From a checkpoint of a small transformer trained on Wikipedia.
Training: a variant of Adam for these matrices, 465M tokens, 7712 steps.
Each number is 128 + 24 x the weight over the matrix's rms, rounded and kept within 0 to 255. Layers, rows and columns count from 0. Numbers have three digits each.

# layer 3 MLP down (transposed), 1280x320, rms 0.0752, rows 408-416, columns 0-159
135135115117128099133166115107105145148127134145108128125150114133118156135104117141148104130125100118111114166136153118103157161120133127129151135121086137134099080129122163112101120104164184103134125100108135123134152102124142128136118099129154119108107134146124139142088135097155137149103079132133114179118095145118173122136100149132129127164154130131102119109127126136098090103086091101102124096127111116131123117135163152112155106101156159119145144132197114118117179116126111
120146151157124080108163084131105101112123094147148107159089127099174158125120106099150117111169123144103166088096117149128167077112123165158150098130126133118118169132138086111122117155109100136124154163126128096083141114113127136106151135156135097108163109163120138193107159138134132168158149160142103119097159164144104090167153138116128113120108137128116091102135088114122132116030064112129127185171133134138140132142144072197118114138065105143073106124096112138117176138122150
117085188143100066138152121098152139187160073124081118149123129095139101095091108177098125151172143136123134126115122114165154105158141108105155083149146130096136155103121093146138142180155155112138146078169186153160116176110141125125148113132111118152086130127124122137125146151126139141134164183185122132194118127167099122097140168141124118150098155102119112103160181122145174123083157120133113140166177142115144133102127158133114115107129160102085121074137135106134129132122116
090174140115130160165092140132112114122161183100146079091110122159109131107117144139109100115159119136113096102135123136107155148110140118111149121115120143141096121121136150148153133177163172144099092112101111128110151116146161066119142081128124142153128094143129119174147124122115151150092120163103170144137123104116122068106137111146149119092126152145134091138140153133111144118146117137118176155122106127134144176125131136138118101114106099122155150123106106106084103139141107
116132144099112112130097132098134092158115145134106136147119116149109103116094150169127158137164116138126092146114103126140109152128121130137144100118141150139118148149157082106125108107127134157125133116134155101147129140128103108062133138156121114107109115132126114156115152131079160068104164146117117104125154115143098123119092100098136140125114121150132102122142130093121114126196131104094107089159119112104115136110141111160133104074097088133124069143124148098153126131127090
197108133164145184156103133149164114117123073130116113131161141124121111136152125182116108125122127084153143122163121076150137098115109143137118115132163109124159143114118111147137156120133141106139096129137131135095132073118139166160169128136162154132142103134123109129122133140097152149116142103077118080144122134150119160167159144129144126160152186104128102096080146143110125137110159156171137157125135113117134157065139109122152102076161174143137144146124097168109096129160146
146140127128072105142120153124124115127169079165147127135146157101150180117140118156080167156128185154144176090115162156139156108138107133135132143170119123099115111108112142117143218129182151133132126131132091111126107106097119129094146144145155166125165087161108122128137108118109200115153154128130143104157096200147139131130145098139135129122111147095124139100113121130122124124171111126136147103143107083127131080121120098117111135161142108090118128124061089128178110109141115
133121132154126149121116110109134145121144133114125122131108131127130135129143118131104139141156133121125102144142135132133098124154136122137134112156142128132122120121120115131131124156086116157126151119122130118126139125125134082137132129126087139151127116123130162114139118150127129112135126128143129120110109143121128124128190135113134120136138126141130123124127130131121121106121099133145118139132118125125128140125129123128139141138157134123118126098120110120115148129127127
082116135155138112113088172150131092155113105105085110107126122147112144128104147132096116134163142118131128093144096123123111127108136122091150140121119076097140173114132151141163092108126141140173120122125106126111127131141136117142167125129130123127145104062104115163116130154152130123164144128182134063116147119093076070131106159164098151140119130061108131118117131131098155142189127126123155138114135136127163124118126150098131141154121123126114151105130141096140094160137091
# layer 3 MLP up, 1280x320, rms 0.0801, rows 409-416, columns 0-159
170092155116136126134129126079131132124143109122147119092090103119143181165114125127128128085090105185139097134130141124128134099179112139138102132079097158125127144151114161163107124144103123125041117146113139123130125138194102098151147112144126145149129091128091116146170104109132116126111103120109090115131139153078132211107110097117150087094143127105110106106149082105156142126075127137133122187104143108147156122148143124142081217126167158147138135091084116146138103147175155
130103123167137209139106124158144143108135102068118117111095126113134125139091130171119116127111171122152119115120133116153132156148154129129144168140133143158105115144092154115140163108134151153072084135107162143110111123121101130099110149134106158131118130148116149183165131112156099132142106136109157150152128098142127110119116134109107105126102147172197111106104106145123127106089089098137112124065166170124116158112111147140164196091111143127116136107138137113113127162137128
179139131114110149187088128152122148110157167122132116112117159152145120098157160166122115136141113159081106138145177110141122157136159121132134165137183070140152125155119113137134129174166151143093126120116165126136141110138131136150162121143142092158089149131151102177116131125118158165123091125154121130126137100156146139102150128121162117152122131121133108154105185159190174112126102096141141179150117137097145129125087108140137113117110120094152167173135137162125065086175112
127084108094123162123123146137133127109118122122150126140126120091111137088144142140129125141128120127161086082131221104159099113163136171141146160133166143108110107157084127092119108131096174116150123103111164095148188148171136117149109129120104088179110140129139109165121134102161134140124117134133130132114155157109139167139131123102154133137131149079129111127138125116150133149121114115101097128112128178130077124151160167091104145078152139119128107146117129110145142126111163
173102128097149171125094119124136134131135119129155128114123136155132104142116123122120130092128123079111102133125135103168173184110108146073132150130146089164183159172113185173150161114143100163095131107139101124123107117095119112121135137148119116137149134120128146106125113145132122138146137127140115084151145121120153138199119135080151110135144202142120133150108168141122153118117117146181113140130143116115142095127131128111154100116124133125099109125079139125089132116143100
120123124112090140078142118140159142124149138121112087134164168120121126090132211109122134116151157138122175083142089086104103089140123131093127159149110125118133144132091087133117149207177135137104131165152104137114159125099112081144106156131107143186103121142132170099149183117142132192122116121115139111165094167147140150146126047176149134146127136151123168166108134109149139113113124117103154143123114161065115097136098130140126140080167153096082121115072150151129099113141113
141110123120125134123122113140142146106110131107124145095122141119107125114138137140136138102100133138125129110124125122130135133136135145108118129109128114138143123132124128130106112133116134157099112129141136131132133125135136115139133132132132113146118111145100120114134128111123117137134113160138117124126124085131131140113140123124133112105145134127124130146125118133159132110076131112126107142112131156127105122128119143124125138148132124121149124127138147133093128139150126
122154149141110156105102122120168179124132139094101090088117193111092090120065104129076124152119093146172129145123109146113117134093108198147071116100128157128104171099134104091132119123112134147091132100148155121175102128175137075111145160164109116173121111123104175130098134132140122130127164119152108080124089129125151128083108105180116085134113142138171127105127118152133165112117131082121115112048130188137130135110110108140121147130096164135108126106111122150098108153152115